Weights of a small GPT-style language model, trained from scratch on English Wikipedia.
Architecture: LayerNorm before each block, learned positions, biases, tied embeddings.
Each number is 50 + 12 x the weight over its row's rms, rounded and kept within 0 to 99. Layers, rows and columns count from 0. The size before them is the row's rms in percent of the matrix's.

# layer 4 attention key, 320x320, rms 0.0522, rows 292-312, columns 0-79
090:51 46 47 39 61 35 45 52 64 76 48 56 26 52 50 38 30 23 62 44 41 36 48 56 57 38 56 44 69 49 34 78 43 39 38 45 73 41 53 45 63 42 53 36 54 40 56 33 44 51 62 76 62 35 41 69 55 52 37 51 47 56 47 67 56 72 54 53 52 44 43 50 64 50 61 34 53 53 57 51
095:26 30 56 44 55 44 50 41 63 66 50 49 59 42 59 61 35 42 40 60 58 36 45 50 30 35 55 51 74 54 45 53 39 40 12 60 53 69 35 62 52 45 56 58 57 60 31 41 49 45 63 59 63 43 43 42 51 47 46 60 65 58 35 49 54 49 76 51 28 30 43 51 54 51 62 36 66 50 33 41
101:60 52 53 24 48 17 56 56 51 62 42 54 44 64 51 51 55 71 65 23 50 50 60 56 61 62 56 40 58 63 41 70 39 43 51 48 56 37 53 53 49 42 42 53 47 30 60 42 46 55 62 48 38 46 55 63 40 58 33 43 47 62 47 69 82 56 50 56 55 58 54 52 39 43 53 48 58 69 58 56
116:31 50 43 47 74 46 58 41 33 41 57 47 51 38 42 57 45 55 29 34 57 49 60 54 21 31 46 62 58 57 52 50 44 47 27 65 43 61 41 30 45 48 64 70 50 70 43 44 35 40 66 33 73 64 44 44 51 47 48 44 76 61 54 40 38 36 71 39 33 36 38 53 49 66 57 57 61 41 26 30
090:50 38 62 58 29 31 35 56 59 57 45 45 73 50 61 40 52 58 60 54 66 56 54 52 75 44 59 33 55 71 51 63 65 61 77 38 49 41 45 60 55 49 38 43 58 21 49 61 41 40 35 54 43 40 61 54 49 64 52 48 52 40 55 69 93 54 47 37 73 62 62 48 41 36 49 27 49 57 45 52
096:46 48 62 51 65 73 52 49 41 27 54 41 62 51 38 62 55 55 35 42 40 60 54 55 41 66 33 64 30 42 65 22 59 68 61 48 46 56 44 29 49 32 50 63 52 55 41 62 59 51 44 31 45 85 54 41 50 59 67 28 52 42 59 26 29 51 43 49 47 62 45 48 53 54 47 66 43 40 38 37
113:49 68 15 55 60 36 56 50 44 55 50 31 42 64 38 56 41 44 39 32 40 36 74 38 17 43 49 35 52 43 47 50 57 30 25 71 46 45 54 18 37 40 59 62 37 48 78 30 33 32 58 41 84 58 24 30 52 41 50 57 65 61 58 52 30 53 47 48 48 27 50 74 58 80 65 51 71 48 44 32
110:41 45 71 66 32 60 36 66 29 45 48 56 54 38 68 59 59 72 70 62 52 59 55 46 72 53 60 31 40 68 55 45 67 63 69 51 48 43 54 61 51 69 44 66 78 64 42 72 39 44 33 18 59 59 79 71 46 61 66 42 43 53 53 45 45 43 44 55 55 80 49 39 46 39 46 48 71 76 41 40
113:44 59 42 39 69 47 40 44 46 43 54 43 36 53 45 59 37 34 28 35 44 28 57 51 23 43 46 54 51 42 54 52 36 40 26 70 50 48 46 25 40 32 54 56 45 64 56 44 37 45 63 59 67 67 28 63 52 45 46 52 57 60 62 59 55 53 49 47 45 33 46 69 49 69 55 47 63 40 39 26
082:50 59 57 50 47 59 58 59 29 21 56 43 66 39 39 63 66 62 36 38 51 71 45 58 47 60 32 65 32 43 60 37 56 74 85 44 44 44 63 47 51 48 43 60 46 48 48 64 57 52 32 32 44 83 42 42 54 53 49 35 51 46 67 34 52 43 41 44 63 68 52 46 37 51 43 65 30 39 49 40
101:33 54 38 53 60 34 41 49 54 56 64 45 17 60 47 30 32 34 53 51 37 29 45 48 38 38 57 24 62 50 40 81 39 23 18 64 58 43 53 41 52 48 47 56 52 47 52 50 31 45 63 69 74 47 40 60 50 46 45 54 50 58 59 64 31 59 52 37 48 43 50 55 71 62 49 33 62 41 54 52
088:51 51 18 58 57 37 39 40 58 55 58 42 24 67 51 41 39 36 49 48 43 22 57 29 43 38 56 28 60 44 38 70 44 32 24 73 56 52 37 31 52 40 53 51 42 43 63 51 30 41 75 59 65 27 47 54 46 51 46 60 57 45 54 66 26 63 58 45 43 29 40 57 66 60 69 44 65 52 51 53
089:38 52 29 53 66 32 44 37 55 61 61 33 21 61 46 36 31 39 51 43 35 27 45 46 36 49 54 25 54 45 39 77 36 22 22 72 60 42 43 33 59 45 48 56 44 36 59 36 28 54 60 68 74 39 37 56 47 56 39 54 52 40 68 47 32 64 53 50 53 45 44 49 70 56 60 36 51 36 57 52
102:36 53 38 48 54 44 39 46 59 70 68 56 21 63 51 33 32 31 56 62 41 28 44 47 49 36 62 30 69 52 34 80 41 19 18 59 61 38 57 43 57 60 51 48 53 47 52 42 38 58 63 68 62 40 43 68 53 53 47 59 53 51 56 62 33 56 58 42 43 44 45 43 75 56 57 30 56 46 53 52
105:53 40 56 54 41 69 56 44 58 63 50 66 52 34 70 39 57 39 69 72 61 49 51 41 77 43 62 55 51 40 49 54 44 52 40 42 55 49 44 79 57 69 59 36 52 58 33 61 44 61 55 55 31 09 82 50 47 45 44 63 41 37 26 48 43 43 48 55 47 51 52 40 45 27 67 51 53 63 58 69
098:43 49 37 52 43 14 41 50 69 81 48 63 37 54 61 51 41 40 56 42 60 36 60 50 58 33 65 31 73 58 39 71 34 36 31 55 63 47 52 59 55 56 56 46 53 43 57 38 33 47 72 64 52 22 43 61 49 45 30 57 55 63 57 83 75 53 59 43 49 32 53 57 44 47 57 24 70 58 50 52
097:59 73 15 52 50 46 59 44 52 58 46 50 38 73 37 60 45 56 45 31 50 60 71 63 34 50 51 50 66 48 30 50 74 49 42 62 51 47 74 37 64 55 59 58 25 41 65 29 58 45 67 49 57 34 43 24 62 48 34 42 60 49 54 60 59 66 61 51 47 21 56 62 59 69 53 55 49 60 60 43
102:50 44 62 55 27 61 53 43 48 56 53 65 64 36 60 51 61 67 72 63 52 63 38 48 89 66 52 60 35 36 51 42 41 67 61 40 45 49 55 74 57 59 46 46 56 54 37 58 50 62 50 39 10 32 73 60 36 57 52 41 35 31 52 42 51 48 43 55 64 70 52 27 36 29 51 57 36 58 64 74
103:45 50 59 61 50 83 56 45 41 27 48 56 68 36 55 49 61 65 50 69 35 55 40 51 45 58 53 65 36 33 46 45 60 69 44 61 43 53 60 56 51 63 36 49 52 60 34 72 49 55 40 28 38 49 58 38 49 37 78 40 51 22 59 39 34 34 44 44 54 60 44 39 54 52 47 56 41 46 41 48
095:40 28 78 45 36 52 47 57 52 52 47 71 69 17 66 48 70 67 54 64 55 58 27 55 66 57 60 65 55 61 49 54 39 55 49 31 51 54 34 86 52 65 41 42 67 67 29 62 68 52 44 54 45 40 61 68 35 43 48 56 41 51 33 41 68 41 55 49 51 67 52 34 32 35 44 54 42 56 47 60
099:39 44 41 39 55 31 44 36 60 74 70 61 19 49 56 35 29 34 57 54 52 31 48 46 41 35 66 32 69 50 36 69 41 20 12 62 60 44 47 46 59 60 52 55 52 53 43 44 37 59 62 60 58 36 48 69 52 56 47 61 53 55 51 61 48 59 60 46 47 40 48 42 64 56 61 23 65 48 49 48
# layer 4 attention query, 320x320, rms 0.0543, rows 293-312, columns 0-79
103:35 48 40 42 72 69 42 41 42 43 52 37 56 46 40 45 51 60 31 43 44 51 42 60 35 47 39 62 45 64 45 58 42 60 51 39 62 45 50 34 59 38 53 47 36 41 45 46 64 40 38 46 59 54 65 44 55 50 49 50 67 39 58 46 30 36 37 51 74 39 46 73 46 56 53 59 49 43 50 36
111:60 57 45 43 63 46 73 46 52 64 44 54 47 48 67 36 68 43 45 53 38 40 66 45 43 37 58 50 54 30 55 88 56 42 39 58 62 58 62 48 51 39 46 60 43 48 67 63 18 51 57 86 66 13 37 48 43 31 49 62 63 46 38 48 45 70 43 65 48 52 35 44 44 43 49 52 49 48 54 53
116:44 53 41 54 46 75 37 42 58 53 57 50 51 69 31 31 45 37 55 62 53 42 43 58 58 58 48 33 45 61 36 37 58 52 52 35 64 49 53 45 44 52 62 44 35 67 50 48 52 40 52 41 39 56 80 57 50 57 21 56 38 41 52 67 26 43 34 60 52 48 61 47 66 41 69 28 56 63 55 54
108:51 37 56 31 66 54 61 47 34 52 53 50 45 41 65 50 60 24 45 61 54 35 56 62 61 28 52 50 46 48 63 64 39 72 48 58 32 58 36 50 48 38 33 56 38 48 60 54 36 51 35 78 51 49 49 67 60 60 86 41 55 61 66 41 58 49 45 19 58 49 61 51 40 61 47 61 35 56 52 47
112:56 50 54 71 39 53 35 53 55 52 55 60 47 63 38 44 36 62 67 32 70 57 38 52 57 68 49 31 38 62 36 16 61 48 56 42 64 49 50 42 41 62 61 44 56 63 43 42 58 43 56 24 36 61 74 51 46 61 26 52 31 42 57 61 52 42 50 63 49 45 70 41 73 37 79 31 63 64 56 52
121:49 45 39 54 31 56 49 60 59 73 43 48 60 67 37 45 51 40 59 75 49 33 60 53 70 57 56 24 63 46 43 48 47 51 46 53 48 55 52 59 42 49 56 45 33 76 58 55 34 43 51 63 48 54 44 60 56 47 44 56 43 61 55 74 50 51 39 60 43 52 50 26 67 54 71 39 71 52 43 62
116:56 68 82 61 47 49 43 57 52 43 50 60 48 52 58 29 63 55 78 54 48 68 23 52 54 49 48 42 28 74 73 18 70 44 59 50 57 53 39 71 41 62 40 33 67 62 54 49 55 31 53 33 50 61 53 72 48 53 65 47 27 62 50 28 55 34 35 42 52 54 64 47 45 43 34 48 66 62 49 38
121:43 39 39 51 37 53 53 48 50 80 41 58 42 58 43 45 73 28 61 87 53 25 53 47 69 47 54 36 69 34 34 53 37 49 36 45 38 54 67 56 56 50 63 48 25 88 55 50 22 46 64 57 36 41 60 63 52 50 22 56 51 53 55 82 48 55 45 62 34 45 53 29 59 46 68 32 54 56 52 61
092:56 45 53 59 39 51 46 53 51 53 48 58 38 65 42 41 46 55 72 47 70 42 42 47 67 52 48 36 52 54 37 26 50 38 49 55 49 55 45 31 49 57 63 42 52 59 50 49 36 50 47 46 39 60 68 52 49 70 27 50 27 51 53 64 61 50 67 50 32 51 65 33 66 39 69 22 52 69 61 62
096:49 50 48 42 39 55 57 58 55 66 35 43 62 43 38 52 55 37 60 74 33 44 58 34 62 63 37 45 66 39 51 59 49 61 62 64 40 55 67 66 56 39 51 37 27 62 46 62 26 34 63 55 55 32 50 50 52 45 37 43 48 52 38 78 60 60 39 78 34 50 41 41 51 53 53 51 52 36 45 60
093:39 43 46 45 32 55 40 59 48 74 38 57 62 50 51 52 41 40 51 68 41 35 70 45 64 63 50 50 65 44 43 51 47 78 60 39 40 59 69 74 39 46 56 57 30 66 44 56 39 51 73 50 34 62 32 62 58 46 49 45 53 59 56 57 60 33 33 75 47 33 58 40 47 58 50 48 49 44 33 53
086:57 44 39 49 42 48 64 48 50 62 40 52 65 40 34 55 53 49 56 59 44 45 70 40 62 61 37 34 68 33 40 55 42 71 51 50 48 73 62 54 54 27 52 40 30 70 36 59 45 40 64 53 63 39 58 44 57 42 22 35 55 42 38 78 58 50 39 87 40 42 41 46 52 53 76 59 35 37 42 59
088:49 53 43 39 51 56 51 55 53 52 38 38 65 48 41 64 55 44 46 55 22 54 65 40 40 65 37 59 51 49 63 74 56 68 64 53 45 48 56 61 51 35 37 48 40 48 43 66 53 29 46 48 55 38 52 44 47 34 47 44 56 44 33 56 45 46 41 70 52 52 24 62 42 61 44 61 48 27 43 40
108:45 60 58 46 62 47 36 46 42 36 52 47 46 54 59 49 28 66 30 46 42 74 52 52 28 53 62 82 40 54 57 52 52 40 56 35 48 41 53 54 53 57 35 56 62 25 43 49 78 58 47 38 53 56 30 52 53 48 74 40 65 43 52 25 53 30 48 42 60 50 61 61 42 52 13 70 46 40 36 35
113:44 48 47 23 59 60 56 52 40 54 41 53 43 44 67 45 71 26 47 74 35 40 69 50 50 31 55 52 58 37 58 90 35 60 41 59 40 49 54 54 59 33 45 55 32 54 57 58 25 51 43 79 60 25 44 64 57 47 58 48 60 58 49 54 41 58 43 38 49 53 34 50 37 56 39 50 40 48 52 46
100:39 49 35 62 57 52 46 57 65 42 41 41 64 61 53 60 42 48 53 51 42 50 62 53 51 73 53 27 62 52 63 62 48 40 61 84 65 41 52 40 52 32 59 47 32 38 64 51 37 44 56 64 52 33 46 32 52 44 50 57 37 48 43 66 55 76 54 55 37 64 09 51 54 52 77 52 57 42 59 54
113:55 60 66 47 66 40 45 47 51 30 62 58 45 39 66 51 35 76 42 26 54 75 37 45 31 54 61 66 33 50 58 41 67 47 61 43 59 48 51 49 44 61 37 51 83 18 29 50 92 62 56 37 50 50 47 44 42 47 61 42 49 39 37 18 53 38 63 48 58 58 53 67 45 49 31 63 42 42 37 35
111:59 56 58 65 48 45 34 42 58 32 64 49 47 44 49 58 39 77 57 40 57 73 32 40 43 71 44 53 46 67 49 07 49 45 69 39 63 49 56 43 43 67 59 34 60 57 41 38 82 50 63 19 29 69 43 37 46 58 36 44 41 42 50 31 54 46 56 53 55 58 53 58 47 46 57 44 52 41 46 49
107:46 48 50 37 66 57 50 45 40 36 61 47 39 31 55 41 56 51 31 43 43 59 30 57 39 34 43 81 38 58 50 64 49 51 60 37 49 36 47 48 63 51 50 54 61 30 43 53 76 55 41 51 53 61 52 61 39 55 61 50 73 50 50 19 45 41 61 35 70 58 59 76 39 51 26 59 33 48 49 35
093:43 50 49 41 66 66 49 36 46 49 49 41 59 40 52 50 58 45 42 70 14 62 54 38 44 55 38 64 40 49 61 67 55 69 56 49 52 41 53 63 61 34 29 39 38 45 43 68 45 37 38 46 56 31 66 57 62 36 42 44 63 39 43 49 32 46 38 56 46 59 21 68 40 56 47 56 41 28 36 26